config = dict(
    norm_eps=1e-06,
    rope_fraction=0.75,
    tie_embeddings=False,
    extras=['some layers without attention', 'capped logits'],
    init='normal',
    init_std_qkv=0.0538,
    init_out_by_depth=True,
    beta1=0.95,
    lr_head=0.0173,
    decay_fraction=0.702,
    doc_mask=True,
    dataset='wikipedia_en',
)
Each number is 500 + 40 x the weight over its row's rms, rounded and kept within 0 to 999. Layers, rows and columns count from 0. Numbers have three digits each. The size before them is the row's rms in percent of the matrix's.

# layer 7 MLP up, 256x64, rms 0.372, rows 0-213, columns 0-63
100:520527533531545509546525474514503525530516519487468434490500552538562481470465524498477536617566542450462514479400430512511490455445512457529456507517543487509570523546539505452516518582454486
085:449434501445483423420489475568490529510512494442495503452486520561577496479532543499467481470555497508491434483494464446484526499566474481481523479518511558505579493536501537590492463581555505
089:518524514538546412561553561480473476513550503468467519537483504529505495527506478547471516520429499526506540514556513524481512552431441447457437478586535509436527512466516442412541465482474444
087:533497460444415482488479510486513538451496552551483537507459510417499530491396520453491526559576581438494544451526487548543467486483441502500478549530483547579489457543473483482502520499516466
102:532506527455483579546484538443556465470505531515435558452493530547483455534503476541596518439481509536530552568492526498557490508485487492536424425504452429563527512491483499483553483496448474
088:495488467552493466520508544483497597455516493479481477571497498555472504503499551524467471451544490475546473502532530414456555444551496490528567527482501517491533596448467541574560535509578477
086:586514519521444550535527523492488447506546541486430547488480525530456513473435512547541498551545505424455472544462509559501537557564471473432511483498502502511456541503481577420481495487430463
112:545423556478500431465507584488477446564514514515510474485444606518550506487573499469502460423486507441526515497484432461487521491505568455470472493513488544513503445525582484501542529524470514
104:546493502523529481419437498446482515447479466482478495606480548521439521468435528515577515447549455554469457531552464487471523604466543455497479510507499579527521503495486477495504502541504550
090:470554540495478450514499508451509493597481489541491512474481521522562559492495473545440560533479543454516550508492482517486478553548521534494476579441438480611540482508505498524529422568458470
096:444561486496474451458531519513468489446465473447529490467559532505580467468480510607530560491478476520526473516461573469569473481534536474533531563519573488501483490465461489551500520552513413
103:499532511516502499488475464512565481506516542490479458483488498460416451443559591484498489553483496497492529486546509492573514464534517441420463451465554525482504573545500490507633511477478446
087:559513419529475523435488426404472506485526457500462451494506490528500497504450483481510524527438566576442475485526549519466537509529488434405499443523502526563524468484538493476519538477535562
104:519512502462486516457503524446464419537527503444420465447446466515572484513521510481511475538501482507473476497584461454503451497447484538530435470462404480577539489453532444530535442473462489
099:519495502595434536457520501513448442528511438528482512453499583427497530499437555530485526471534459426529504460516521479520478467531482447504549446460504496523510473457543560567581471459477498
104:481521493411468489539485520457517558540565527487458535464540510472499445526494480457511461522454538455520409521530477478583492455468557461478475464491414475483456500409449482463526498558520549
100:498546521532442462500523492487445460500555447479478498451441530473608494493440482465554497499483564495501447471564448497516462435492491476498545440461497521539570557432480543480428514515457531
107:517492450533539461437504503490528506392467539454472520498406497523536469447438452470486451434540536562503444470488508444515516548521487420448471463496493500550496508444514572543485508543516513
121:529597498462541501465499619516495516540509496495493474527487464556542494461505496545433452436489441540563539503534563485537515478508551487459459610521540502483468526512496457472546458492507464
099:480504487509519507447484517483503515537450460408538410450562503541505512558509527532483502487488512528512427462618446539460503509501505528424490525514443494477481416496507550540515514442541560
102:495471473592474559454463507447423506472468521502536450524547517571475496501452474446419435555542502483516526471537487534531446496453538505452458439465489538572495555541543481450498475474500525
089:499470462576471526507486532450452458498538510433503542473433551533579493547574458582537499548486515538542561517490499517476545548566546454459482459536563449502524475501521502437508540531493473
087:501486530528538506455464467503503531490483529459534528569557540485622414497497528493477450488512505457523520498537492413582560473542539501520519503487550509531548484503408485458589505534502494
108:511517439556486458512451474445530533505451507452503498527481571456517510459522456535505440499560474446432620494509496573452489425455489539505505497522475516545484462468464563470542540465522455
088:449506561500529502535496542539612493541498552486436492492479509510550503498469554521539476489525483538441503518525515512486455497444515466541510496573558511521377466497526459385472500491457503
091:485517447588477528475550548455504414525532493496437497516522434506490473571463456549555500476529517493498509571479592453526527455506488499515505539517426515484605505461505467502444458532508479
099:558499489540497507557442476524523468563458540500445520518529587490548492502485516604528387452572501517487506522453530483505538490474490464565491470520514467564494466549444517482502465461467439
096:525540491436509478437482479520606473445454537448459526547542533575520491451495514538460468472513484481547467484550544425416455520521527518481499511533514531545490504516486469566571461557539531
091:525494591554526445542480509486559486526445507460466514492537514526520479529522500440589499530539488526483455515516573520515484507498458492469482552493587515399392430500551506520513461489513517
082:474574444508515463553517569571575494464472481541478476563480492535571493557552519500487547512497500540484510491423549583438489433545528514442508439484489508488541514515537455520529436509489467
100:519534418513493577517458546498484533476502523507535456461431454470572491547439527514550507560608532503460495449466586508481534527490427472517523488546498500509469547463565525542471472513508516
095:505465498508437507487480504462478535530537544513446554395471529518520506534470563537479476518543553509504457490540535393488416612483469454436495520476493468518499559496507554465522503491470532
109:520532460489454455516559519525511617516531487478559476461583542469496487478444567466533465487501488496484520518484468562631466485480468549559475449532477440528512512508533503485519455471488464
098:558503562545449543472477431473585567537464503460539426434501547560445442508443511545509454485416477459534464499529525474490477534434469527476493531477489538496520523534541492498530546471515534
091:502443495548506500507433591476528415541452458452473504485486461583508489526557502478441457504502555508611478528497503491515513421491552475512474537534476473475537497523572492480556531445517474
105:455529552554445512560470467473499550528431502545488423577538476522480510468533518496503504515498505494525526444529520515447564492475478469498465490450424537500530566460571502471565441578442474
094:482486457431545457509583572498493487496490504461487577535505530563535478573413495467493522445518465531495502565517485529562519516502471487522499462504494461468465517508435480416519490425590487
104:453521450513506473471459439425524458585521466476491513508515524532556410471474390552523440524498509500481502506478537436482553504493443466484566497446545466512502510529507518466488457586473473
094:481541458509595534457460506448449453512462478509531483460451471540491553520518544508513526519477573493501536431588506537505509497518485487520509459504539460487575503522521586496483429555583436
087:489485582522465547470529478429439430519518488469505496434514544551501491437539481585524551481546572510524514480498605557564488536522476457443501501529487574470509526514496519484505452473484467
114:518480482515508500495455506505518530567464498465521560520441524514543454429433416491556499526554532512505523525503507388479447452493519493485543453437462543566466492443398506483531481526524514
096:503439537438531480509492476425501525517485491568541470428483495554594459528483502522586522471496534500520482482613501566489543530508531513492536551545455430533509469458532526489476523465555476
114:521500496496507476439436613453505485505558490451585550464510524521482443529501455518524561551488524506497548534484604485520447473475501475453508520457545520558518469486420480488464510545550461
101:453508427537489454378432467453515562502501478515566460434478530516502481479560476557469497516495505552500522481551516567472466496571553516425492548534512476494556564502480480495492456487514469
101:423559509540492458537423470464549518465488499513505493435499471550543427523480488542537480464486500516550573508521465503516461521443527530452495512486404463592515454452551570539522526499541497
110:484500545518463450426495480504560597551494480540483508489536517541544530477492565536490467435532458532538490514582476539507532529492408447459514574511510552489485530514559478500453447451555519
104:436537525518522515514487464481488530558522542562490446479395487548563489534468488567498507543472549500519456482523498513505505525523471528506502483555540422535555529601570567517524500582489484
100:404498483540475484475402476526548513511528485551521453452493434519527451521393539513473449487531500505519555502478506534474485517439438508492484455532422569557493463529498508566490517477487450
097:523568483500476458553466503478538496471535542552416494556531447546467547493507471518564507476567544543429505501513489584538431480511456448547472523450456519543497442507490495427509519451453529
105:504514492462541525532477497551453501501457460522512433467536573527529541508436503514566525520575608502504500447485553473510489442404512507490497509496458487541411456482538525468526434464513550
105:496474508534521515435417450419518478551463481555498431477435587561537516490474523466489444475593542477511527425534506496551451531545509558534507467491457495466512522510505526478490554499529461
106:543509558496535487455455582526555429462507538492523511470466492499469514485517528470546535452529473511490543485566544550527506482492573544503369504551517565548499494494513514585496453515449471
096:565466483566526483561541501474496525527529562509476520448523504549484480478494510464491381504451480499443468584487487445516437448550548463523427479542521518490442513530503580483527446518513470
102:532549454512451526502456470516512537431517488505450455462487490525553467456557532531536539437453525471554476446535510523442513546570556491501585490497490525528510487407490594497459490567475493
103:472457478453496456508505480464521496550470509455520480531560504486540506469479459578480507432484508526561571548595506510531473493464467546476432440540452418485482458461466483520532401469460498
103:536558530489493479552545549580541499551484440393477531517545488533552488517545546530540558490494464504517489533525481553514527515488567521501498498523615494498535498450522513545467527516493403
109:423458455524523435457530443454473479524447539472560476483480563466554513504518534495424538531525541467464555498524512515526475495578547502485532506459472525559496500424475542438527600494490487
097:483512533561505517483539544530542418483441531497530449497498535573508557470499504551513459523519575444567460495487481471488511474485497458488419535496530543530435490539609421482475527472476539
101:432494527464471522496493524494555511572500606526425502487464485476432478590459544466464496541508522501487502461559512522459547486530589475506522438553508552546551545508503515484524490430474469
111:492533516445516461486492624448523546499487433518498491460513498526562511516515465518488578526484430611449510547514553549512480482497540495434485519468523497442518515523497454438503463505501422
082:503553520471510462564501491508557467571546466520506518550435471490535499573461440520502496505425513545514426518469511508448491462508473488524486444482552439462545511475519488360496476515482444
101:487510463508511448425518507393491498431471537457464408529472549468492584469536518533514504503534497498494506465447511506573446468504528513538492444531527469527492544520490530556610486500539460
093:514473470493494435443495494474531520519456514493472525485495513505499498547456511503498593487478458505502495521571460533523465464484395450500452521571529533499509388537447483582582500471566523
099:485507438536509459468529521476530532526499545516504525568423594546500505498514507508523477519517522548477471503540515471530441457505547476551485411498573463514483430575497470492558593446470544
096:483527479449575485523519493478496498527570579543488469424518441536560463467503447558498451510453488549529468548532567510521479507493503406464558441552514487485507425557538530459505505498541507
091:528569556512442453519484421465497516421478495495456471481490582496486512520519473541511544544492480544571514519485508546564410502488465544521489507462524502590552493458439519570554540487517486
100:570444498449482432476452588485434418570491478553473480478531489549487527522507542440494483463498520425497493463531468499462457485503523511579491501488422538468475434493511472506520456543437475
116:467509488543517528513468491538469530424436521545530433559446545574551472506497546494464472494525515533547528482518488496515478463600443549595459553505477548509519513489482525471517518550409522
102:486477447528469493480462563423493437526553554526504482462531516510446495481537531540428493426494543428531486491497545458490515460553517372490480423516490491509557500486522529480471439514536461
087:502552512486457555578478544509444602545542519501439508483485447403556458507481531509508522520533526519477554568515491514475488530436463541522530460546458512574542469484523491464565511546508471
101:524530517544454545629530599498491496521446448458499517516542469536528505578501484583534520479476466527471490532545548467496504436547486468465575507443528551506456497508569517500505507509513515
110:519545509536470476550452459480517549444494482455432464482501494525545465470425516525452443436534499512547506466459518517497441521572571515584527547514452556564507535494495434494486555531544459
104:522461471493488463511558498544523551465485479441576506438467581499476545528472602512521604503542486441527535491492542514549494509498561514506482524452511526457465457576495482541556443532480512
094:521496533458468540491528500477540576561539521504454503539538537494537541576464513516500537570503435498478478459444504555455503462494519462590417475513456560465502546460550545553504464551505447
113:473476448516541532495465472448503539519491520496521430449518487453513547448505553590453573489554521520480440501505531602507511507531479451513526520524408540478595525475504550457512519512501558
110:538520517514455480469486606439501524499453505500461578499557510464538473467495520522549497506517559519517482455567559457427500424482480469565444463515489510424546513501498463535478560476515423
097:436503482430479470457438493474516561548462541538479430530519483566519552520522519532521479468455496556577515484496505539555490468446525544518484558422501460496499469504480564488585504463542575
100:533569485541531506475540562487510493484405463506498537498517546487432502438509566540586546508471533560514516476516524439463565466504467448494524533385484516472499495463518496551514483512479428
106:605423509557544520492415492475550470530491492473439506488486538511483414495487444504529519493579453442485531522519497468538534498549509412523512502541495484478532437584528527505549485493504463
106:459507529536480436439468493441522461446481457419433485538515507575487524529528533381582447460550495541569507519503508503521469524521470453510477481513515512523459485494455453487540530529534444
085:495474511510456519478490493509508487459577501496494531534458529509553479444433545529519521483584464437538459496526467464479541565538440540473445579512555555495427534484492580510468543551437514
109:469598454554508572439508455538536491418494446500468484514514513477489462452505550534494507500486487459512556493552534516492515442536514492412501554495464510484472541440537546533590497584512503
085:560507494503492508411503477432446543583486486506490561489425500557491475535497522537508554523525427495551544601507499442492493486468518472485513435520525536444515519505466600452474468502512523
098:527501503439464477520511494574470573490496481554536552558495545468516511490430451412520455511520545472548495509484431537493472528512473518505444437470527533610521485529512513480480431587504476
092:526535471433509485485516581485559572506479470551495521486479532468519520485493588525450540466455502525520422475496474477467527479437526505442565522456507565429493523475531436492503531555594530
097:476538483570526461503550481500543426524482537519507473445525510512462529492500533540509484499454498470457502511594451617492568451579501514490526553448526511513442492475447563422535496489468487
100:556503541446595475504551534518498429514476458536539503545515542601516536446523554483492463457450530512558491528499451508456472491528540468544438476544511478516543488458505504486540468592458549
086:481519439529461423468537504448546476512472539473464505489424520509510460460505518508492506563497439475536499486453480522455483546570514447472521439566475452590582522477520525488438429530548475
101:512467574523503511500470495563482544555410480542551516484436513486498532487469491514490434490499556516513479557529552416487496480538445526593508471531496551561531524484542559541502458509462413
096:503505424557461437512535547491532451477431478486453472453529488460547506553546546483492434504493531567555506527515524440559459426494553440535479489523529532537560521452507475566533532499557500
101:473565543520458496446400574472546564587510474443545471465509506452467449502522519505452516457533490480511526488504565487470566497527483492567499492502489561523491576559542502462528523523526438
095:481517441483575474493556455534533547478471457458476446546468457483526558531523542500449403456498539580457513467551502494497444485560520460513428491471428497488454499463514558497560536529481495
101:458480505521518523436490496536466520528466521531523410483487482535547532487463460558544462510496533478497532457557536545536462480449451525546518566465538509552474491544445578456620499483516564
094:549511527528485485428497458606560467518519505477522517505543523457479444440526476463554488502490503564457457423556539522489462472533454530477458492466522525501546443464522468487564458525396481
115:528504524487499503462470557482502503491567478498498514565530484514562515461460467465437537479500554539523447540555536500556515434604533541478456496517478548577494565446505398459465479462494495
094:502534452480532423477538584519481454471522505434539518428574531532476525541441504512459469557506547623491510460550534471525468436502468517475509533552485498488548488531520469448523541527515468
102:507470435463488489433519461477492539462520465495497522472490549477532467480493542479515454468493495574448509519511507434518365456454460496520463392494447558528491578482493496446502541468538509
098:493526489532558540521476537525517459559548544521427457436463487518567478500406523504507460512550577474530466478483454555477492509499482526512510529518491408525565473540467567494574501462495568
094:460461556426474471542506473457492511544485506501403448491465487534548543466569524519522454524527520520533445486568548503538507457479515470475506512589434449502537485513502563555547477583484462
109:445514472485553580470503527525549461481432456478497538521535420554562476454487520566483491485571494470516550427568536541523540514504431478521515467458499473584480467498489548555554514504493486
090:500484491540489417435510497525478479556497495431485538472559520567497506509544431517583511490516520493519470512489509528481518489574479410572467506450510487550490544506448475573531460501540399
092:434484564496487492548518550466516486560496534518488484551486479554539531552426413489529442482567548462531460521508544492458447544484498502522545518501547467489468529547550563534522408536501437
095:538439448584537482495502500478431475476541440531484548529485554550540426514517522517504548537526526503467507500501584468507524486518541445517488539464552553433603511497527426497500533437511499
103:503527490593524452564477508475476509553566535493517464533469519488465492499534550515561377522504469528468494486574462524563476443475536554516530512471516498529519551538578457497470474538480432
096:446500501455460494479500453550516535507421488495525399517514477497528559472463587422481481527493528506489533517500449556510509449502528485473438436494474447500512451406528586456500531527467529
098:533508469523565520491452472497566485503467454477494479571517472478488475465464570479545477465577516535473447439531525494532445537520458446576568516480433492511522467410547520479498562490448454
107:493525498530499499476478529515464468497485530418484464442554468436527525434514559495498550544542535523512571527534467616493473526447528483482543447413547521556489444473427497465509525510458505
099:521484464490497518463526557510505391473489437525494498565497568508507450484554459412485476568555477469521492490517566413545439508549479477483508422486499521537510426464540527492538497472465505
100:487485504522464456516537546487479498472580519460467511460539467569540519574474488511555488561477464501512449481518526451529456548428516500537428517510497573514558517584536520503486385489549506
089:538577453466534469501566508528558460498502479513534487540496440472581510482468467563486539585455578515518454472503524569456493451501566461513439438488512514453514508541569471502509467519537458
105:518505489480528557456495496463483475541463516533520499514563425519519545457486523621522458462492524490534496480579555496518485467581533497612499489547527505553453509451534491539534541550528548
110:533429449502516503430440517502476503507491524442463535506476452532516451563506560464447517449450489502517472464620509550445446501441498515521447520505459554473515542528472505437527540431474487
097:502450483468537518438490480505631409510559474483440476485453500473511471474531526493537473491503567440542472516499559483531465493527511489466597428521431484505465485517510539462549511491447522
099:510460526463564499552485525489555504423482527539451509423497533500496498458487577494521539498551565465562577510511544501478457483502549461474450547497400445529431560497531473476497458526520475
105:523544440483502442455492513474560493508473526519531457416478489533534496426508464496416554559500496541514489462521542557468516443518508539373499540505493539479503546539534472448552507473508436
103:460477564434523473516573515511565487456416482533480571489519466549480482527444527512474485504516476526504449519553538514485482469495550401497508492497377548456493468460446505479560463499518521
105:466458457522458535458575467496496545473468506503550499525478577556461491546471509555543489498492554475504544563510503508470498482614582462532454527525472510529511545511489458478487478585570440
094:498490472499546451446494597535492529475493515502494518483457559501544493567402532478546468456502437512453476481536502485476544521463542577534470438472520438458524559580424471498481504484484462
095:492500495528462491485487516495402528521592406527465487528509460492553475522484505508539573456554522515578465553477485468597524479494475500509531450516509479532584550493549530560537488537487454
097:539534474469525446432476500480505505586488392434579545511543508505552477485563509572512481573492547496511489519449519466506466441508500536516514512531522591513461490498467496517523503484592526
109:497465496495560530466479480553539525454509474453480454495456504557450469513530518499447427438484536461511469535600576540493510498547520416518426512494477441488453455512493545463525529438445530
079:496508480491509451529398452502531414516544447464489495509488427533543463519441432504510448500440484505518498491500483489481425598525448508452463534475500589428481520520534489450524473516533506
098:512494513487502484587493553497477488530527450465388491459506512561488558511445571446511448413465444475570515533473505565505549490466598475513528490484467521520531518518471519528535481504440494
094:521510436433534527492552482561547474512548415461474503571519505541471525563473579537532531487485551503450495514538508590492498516508489456448513515576547501508473439524474420538487441474503505
102:520418487481467465427529529506418549486471446490463510525468501518575475532506583461480489438515534511534506589510540535504442553552577497553548474489447514445507469509502517479447549498502466
109:468464457477479520571416525512454419504458468528448486489502528479505454508422494488471499537499498459458454463516442518506469510437513475466482523413501561586517594518549508554531499448492533
084:494589453484487438570503508513518472478551555479497423522485488472582442477489493574511590497451510514508520503489531530448531545457466498474460485518519504452545540498457532405502488432548466
114:492502427508523472501546487476577471440453460453534502520547545540512481513467525533453504474540504512489520435489545472449424537484457439422470589509494495569547502460536528480538487598491491
096:566492524474474539394485511515513489504521437504527473543487518597495481551541499555527489540510492454491503449563568531539453483471459504505536576487531526505426496467435590503529454504551522
087:516482453508450490460520450466512444559588419448510504504522485475521493501367415536519473508485444460476438582500460466548531512532464532513470473500491478519441485493512469461476453524504501
102:523430477524490495490461564425463439567463537555420488526503526498543483533584523465440485519543532487484437441486488463522472580484553469462523504493489505450557456452504492441561488527489500
111:448467376520519491405455511452511500460513485447514497503561507481577447460526535522514533531580491512474520439535507445482490485515453445517533507466547473500500556463581497462537536512533470
114:554436481500501509537599582544489501495528400503544511502509501502454514548493535459521527554517486455523542548505523459568463501558471494516421445509509558498518508474527532595552467500494546
095:466456442488520514497543531556563500463498487483586537494488509470507521487424518545500535467510556410544486457426448508521478513531507443515526416529445514479533428474506554476527490579441495
099:503482536485480420549493521495587551469468495551519501543511456584476475549505485540588472534439594534473499599487540497511453528524515454551486506544521487518519454522528547538536527464530492
084:551462502506583518545568552502550481561469475454490487471488547489516501500467487509470532539451533465473512531494560503506484474476447530427524594523512429448522424557521502465577496533575495
101:541434505476524420488491517535478455566472448481543583481580565516486550436486552504545513473497521522511437517552562526519482494501447538454518513514604527440494507498507538541499487537554472
092:518577568476537424537489574565457488554468468521482518589453569474483422476460502524556528523531531496489546522527475484527556426554512489485524572453471494475513528505522485486482515457452480
119:520431514468457451416529519450463529542557490488473451509507485536487530512378539522502510535468505500466428483567503478482474526533444502452518492524425536480469559488506464426438468440485497
100:499449572476562446529550493499500549569468484442514499527520539463582500463531490524538532514490523479499579488546491555530532502557496417476505546481478546519551422470512492484412475501569464
102:524527439484521517532483527415515521516455525490443484476507477473520486510486472489582564497461538524482457483508457562470511552434473434396384473486455483476518534456514523519431467517497542
104:491450469486451465576501523496487469440452518500526465447474556508546497476441503600577516479470624536550515478443485538540508524464518451498507536539541548537526480530500481480476474451535543
109:524510517500465567499485576548476502582449477550541511519525508523519544468493515562556395450526586539464546512532463497495474541547473428493485476478480479542528422494537470557499459549510513
102:494472478587444484451460470491506505508476483464514495550484511444496513495480467476484460448506517492510520476519427555468429536480582589439458435438511530494485524484454535451598518540519437
102:503582523523468473557500537496477528516454480554425454460505451539546497526481515451478566469557575495451542491533582524559507489507460410492439557462481495529544517502571489510465500455501529
096:477459488585447505453422511523520558559553465466499532470560484528478476504495481470411447553521508445517522506465496448519531512535516525509517519459472543513528418486479481403576518494432511
082:534494528476544527550439513465544614507515514521490505477512486495612485505425554545456485533516484558490495503475575483548538483563559464472578510469499414498517500537488533483497516528546468
090:454509482546442533565519549513515575469476527521480561496391589530464516559487499540536485475464488514559508484563471520447447445499578485528469529553556488493495478464503460459544523474526523
106:467542483544502487470409522439525457493450555481390459529430480406489485502531448533498490567454503497518538500534480540504478495474497477533483435494434493483557493483492599483534461528478480
097:443487477553508543493519455538544420480457474415501493498515459542514509468533519533551558565474473504500521531588529545545471560521492518516401475449507511490553436506512551458460539466444485
097:498498565484539505516533578510502537508487493517536462392478575504546544472479519455462442519509542520492521493421489467464474490504492462533438504568490519492557540459576568471578461529507557
106:502574504515522521514453553544536539558444507481467520529431492468471476490406508526489531449490573466515499527556517443501509447501510572528496460540453517540485560521496609545467478459452460
106:507489495518481491571534573492482539498434498511447587475526459405449490479534543484499526565541513470447548498561465520491473409524535490524491546487523552558472498504508484402548502538466481
094:490579582501536524484600508448539537549438461486534461448559505436553520546484560513521513484567543449511490522513465546529509436463438506536509514464449488467489550520486523491562512534525475
081:505476510453506419458410475445486469516542527505528528551407521524562527528447430518476586494446543572587501494543519516443522538516476483488487474540479559497507509506558474512505506503557493
099:509465486531505556545485491509562471542494504458533532521475492476573464494439501472536561549525602442548484519494484528525527452561533554475433516530423512590501563495542462516474452542476476
105:556429482509550463459499566443487478501491434476442521425494510464559501446504432491480491464564540550451469472519543491500531395520483526491538540491565552540491504475424519482463527465482522
094:453516445509587484501451508569514483442468540439474484476480572489489482452463525504471503494565463458450497497588539525533574471476493456580456517494497452537482452533428537444481513486468537
099:490488482505460522511475551519523514619511528497474441487554528460467521521505533494490419504525464518518499474516528441509463462499424416438493550520517525597574586528519477519504560503519466
100:539541549517479523504543450429494492456483492547474505408510474540419536499428499577528532500525561443475471551544481469497501514519489518516513425534433446506473495493585563503542526543528461
088:498481544468471456514543485502457530493425507483483524458478485475569487525522526541545506454568486548490539483544482503564572523500575465513524435443450505457515575487517523424586584523483491
109:520429492461548509490496519503570499441573568420511574454473469513492488512452540492515495541539533475467455512529512591491493477504545481522375505502511463520524589539480484464513457524521480
092:527513403552535513460505543549534467533457575581519535541438514531468503441431498468452495500590522455527533504559421530515466507494490474487490478479534513473504483576495552465532492507495435
114:442494482533470584469490482483499447592478475590421496464527493549459478523467497535480451555562518511486488380510567475470505518538487412487492503505482542516470539473506484506533501557521507
101:514485544536518514462532599537494504456507515425441544508517529530516502539408419524561457502486514485505441493528542479483448452432504498486486490560541536488489487499475507469405483434536567
108:483459431453459483476472495530541558516509479539477467551608457441520453499483611487559520418504489511478442512491533488536467473508546458423532493492485564508488542485550535525442509498504473
101:476533508449484443474391558475488515471484558448474548472459458495507470542444492428514512458518515525511470527526475460519432465507548533541518468560404582508503528551514495505574465512513537
089:483567498528442427520451450543551526473449463502533492488434502526523479588481500501522431560520481591501498463515527530547543441516447461487472529464522517468392444516533522461503488514482529
090:486485437514490494492555521519493462557543491489419499477454485523451556564405463431482467541553558512538520527501517465531499446506495556522529569525526530479572510459562496586492476477561495
104:545441472518474441469474536478511470487528421429521544535525502504407489511489519513554475530474489589528575555483427526560466523499550503458474517464562503551548528483511565491535436487503477
103:522497527509559517466456561512559487503544552562402438547491555536482470470553493549452527549472585514554524481512524450512528508559485472516546436453497465468429474486470476500538464509443483
103:559486492518469469564513514464470503493437506504479489513440497527559481581545482467526442506493496484501492522508492465606436468519515499494516526551500583456445502510585576540506503556432576
115:492478508501471458490516482503525507483448458516489565496548451505504486477564495485466547547553525453506489445588496552534496480630531450466495479500520514551475465381539511526544446477549530
119:485551519486525483557532490478415556587511517491476420524526502495512548501555540465455439515502513508515512492541505516588522507548496442495499425495462456560552470508557488483535408548511557
114:504457479527497595444462479483494510525589515555458432473473523480497516448425471560465510486518567517512513561539489512506567497519469569396540492535494533527531526496493521483512574557468479
096:465509495482550478478523542517510458539471403512454534516590500449503475505508571510449515524560443484434561567482507569449432440525478535503545498491531505471448463493476486549541488541454448
100:570517500446545476500566593479519524516557485441543528476504510567464419476564485517523479519520435485519522485484558540437501437490517468495578470540528499586494453505463507430492504519472474
098:475500501581484547493449496484476513493513515500444559549452485578435449511542496503445440504519545415529434521534533483509468488504492550503531486504505470505573490548557581567541522529459429
100:528528569500459486545498486474488469529525415481467467433481488485553546496501617544435426505514541506502488474521530510542498495451480511576569501504501471569552546432506440494539496538472461
102:502491552520534451579518517520537515507456468451483497473424571570476524606527516424531418538517530519532492547524507487523453485434464500509514510549567502490487476516597480525526473515487460
104:536474503560580568474500518441562542474456404466456549500511506498503451515465510535486456526514511477512432453509533482417475527462499529505529387528494510588443492518541493523474485497516532
115:514380465561536485474458546561444484481411474497562501458472496562440509493477554545565579442486504458550506430509447497499497455492488516502505534463451514488532499485500553494545519521519482
100:595408537516495503426528505438463484502494571561475515451444494514504539522481496529508473492493501524459485473599498485511435518506507478443503505533525584483588558493474499444515532438527511
102:509453419500440542605487547499489518504476446499461525513494444474556457472443525494563507483444499476480536522529481529545424552478472493487508608468476546465471481479509448442544458505480546
101:499513523480493508495481544454500559497531536518430582522451460489447475522431532466508474466521491564536510588545509507571481470494476428527504511504485533456521555415451545451546585464532521
111:516426442542497500509492607455478489474404453457523527582573460546532510466519466549537526495501535520490495452471531481480429477574561430494466495456466518516483480453527491481457499499472496
111:502449504494519531515498450515459590523551587522523498499501454442524417480463566501493560501496574548518474552509502512507435518475481445494544447459499528520560527409547497543533432509488519
089:467557518520470500522533553464522465510480417460441516432590516523512505548481510486533517507510554567447493505482466480504434560544531503477481538477485532406465482505466485453530442545511398
100:483538488504477505523499540469459515503495587498469514460525589486574508487503493503486491552560505471442431437483524560531463477443479503528412516476527435545465507502451549435545530465412526
091:536453522513540443446541486500521518518496490599525508502490516470539464536471556524499472531502510550513570505473592520540465480507461476545517437482463471556480435486557577545508458401550524
104:516503501537489495476399529456573491538528489431574505495508480498471489478445489498512409501498486481525540474457503565440530485548474412443495483512435562536536550500480507524517453593492461
121:507481481432533529531529550429534517519428516515458447527423465485434510580488566467515446512476471496441448509575488479477481500444479446464464493473478534497509566467487569470481478529526577
092:501505538501458485509515512451490444499452514490475490464573539550483459571476593479523512531458549513482516531429474493536542458537511450440467421513530513477452538503529634483527533462534490
102:472464418562520476502525471521458551474491554484469512457488481489487458464527547582572480518533516516484475507410537431542459587536490491549515432489570504476477489547462533458561488529474540
087:515460527562555468420476481452513470457479436438462476506457444512502454527440510435539485445489489523515465523520546462484476465506495545489506515580405495561554480542514497454475438536437470
093:605508470530440522459496509481521478514513526444458501519539517524485467603515532482550421495474469583540451490550507510500435451546507467462539483590484553546513530475487439485469457484506480
107:508443481475521492563469474456501466534467533564452449494511556438533518441529572470422446467498537479504519536545517513511434453544535492526584429484534517531501574450466511518569525487533509
098:442431459486494515483423462429547542478452527484426483519428444502454467461508591501486477491510481531478424544553491465524441499524552454560498522523478515516500481548476523430539459486452515
104:487445506538461504583428542488519505472517453546499454537535565515530467486541457520498503530525584442540419494556542452550551481541527460497521495461468444475538510535508505513593469520565521
102:494500496543495527477589513561489585521499514520535450511481584559537547545456534539545455439558479479500439552420455519491479459489547480510517481547558475458458444552514480480513495562523509
119:564466453480527547485463560556522518461593493460527456486533584493495513527436579523544470505445507508479485495504518513506428474463519555521479469501412591485503486528462521534503519421523471
105:537491472485530494497537482528512566486476549461493453513441505426510525536510499540514482534515585465578461442503479543492490549491504496550547527483407547487534500563460466387553533554458489
095:532451448515493478447470499474498538554442472511503443567512547564516543500589431562545464499488498516477528505467528573482458433465545453492524450518536541553535494554526448525534484475549561
110:516496527495490503482503482396473477532463492547480404529468542466512467602513499537495545541529506515444491507474601431492506516501537527589483506528545493533492527516538492458576456516452441
100:554458502518518530527560537473478574429532484489519487502499543566494545508448556575566463459516555487458551449488493545495518457479560519515495458512507547526513537547415428544552455520484459
113:539566480493527494468495476526485567569392584422493469437495530485539485472474543503477453490536461508529494540511478452501475525427513520552430486537467497510474478518560522547534506497596475
099:440467539554515573483544489513440473565426500552438516449489557435475454469407477488473518466540469505514507498469506500455426521496476486475494497510555547511460512550548489461523426570533487
094:507443539527424484478395549436493435519580535539504515456510514529524427564504479471538498518459522521503485547474528474437462558447512472486450533481530547487511498528511510426574479469477460
106:479505512557462530502456481557504500497461486453530448475509467460508453442485473480551452581591581523522549519512471528537532476493393446537463532493528511517563472488476506551530480581461470
088:530472504511442507458496512465480505556580498498462422454436531550433434511446473559471462468540524491493447455563396458493496478522484505471533542546432506514471535514538542491450501495514559
082:447468440517474478497450458507585487525543481482465463503486533504418556535478498495517514539436435582527570539559464521498420549488484472464484533556486491483511515475528431458500457565480447
103:486555557479515438480557521449503490576412538557514486492501517533504509536551491472473519464530506485453427556550495464513483481528525477427528510530540510466494503503545578470623537533549512
095:496480490520455540405473461395503479558551493542495495467469524538459513502470565585492569510544435475402468478510522526501477485483483528486511549439547518460519507519470476414494496486487452
088:494487526475544430445535552476508541506547552475452531547507454535511550593486544517533513501512559468501514470480491488485543460473542452605416510449485499503455553489438547458528479501564535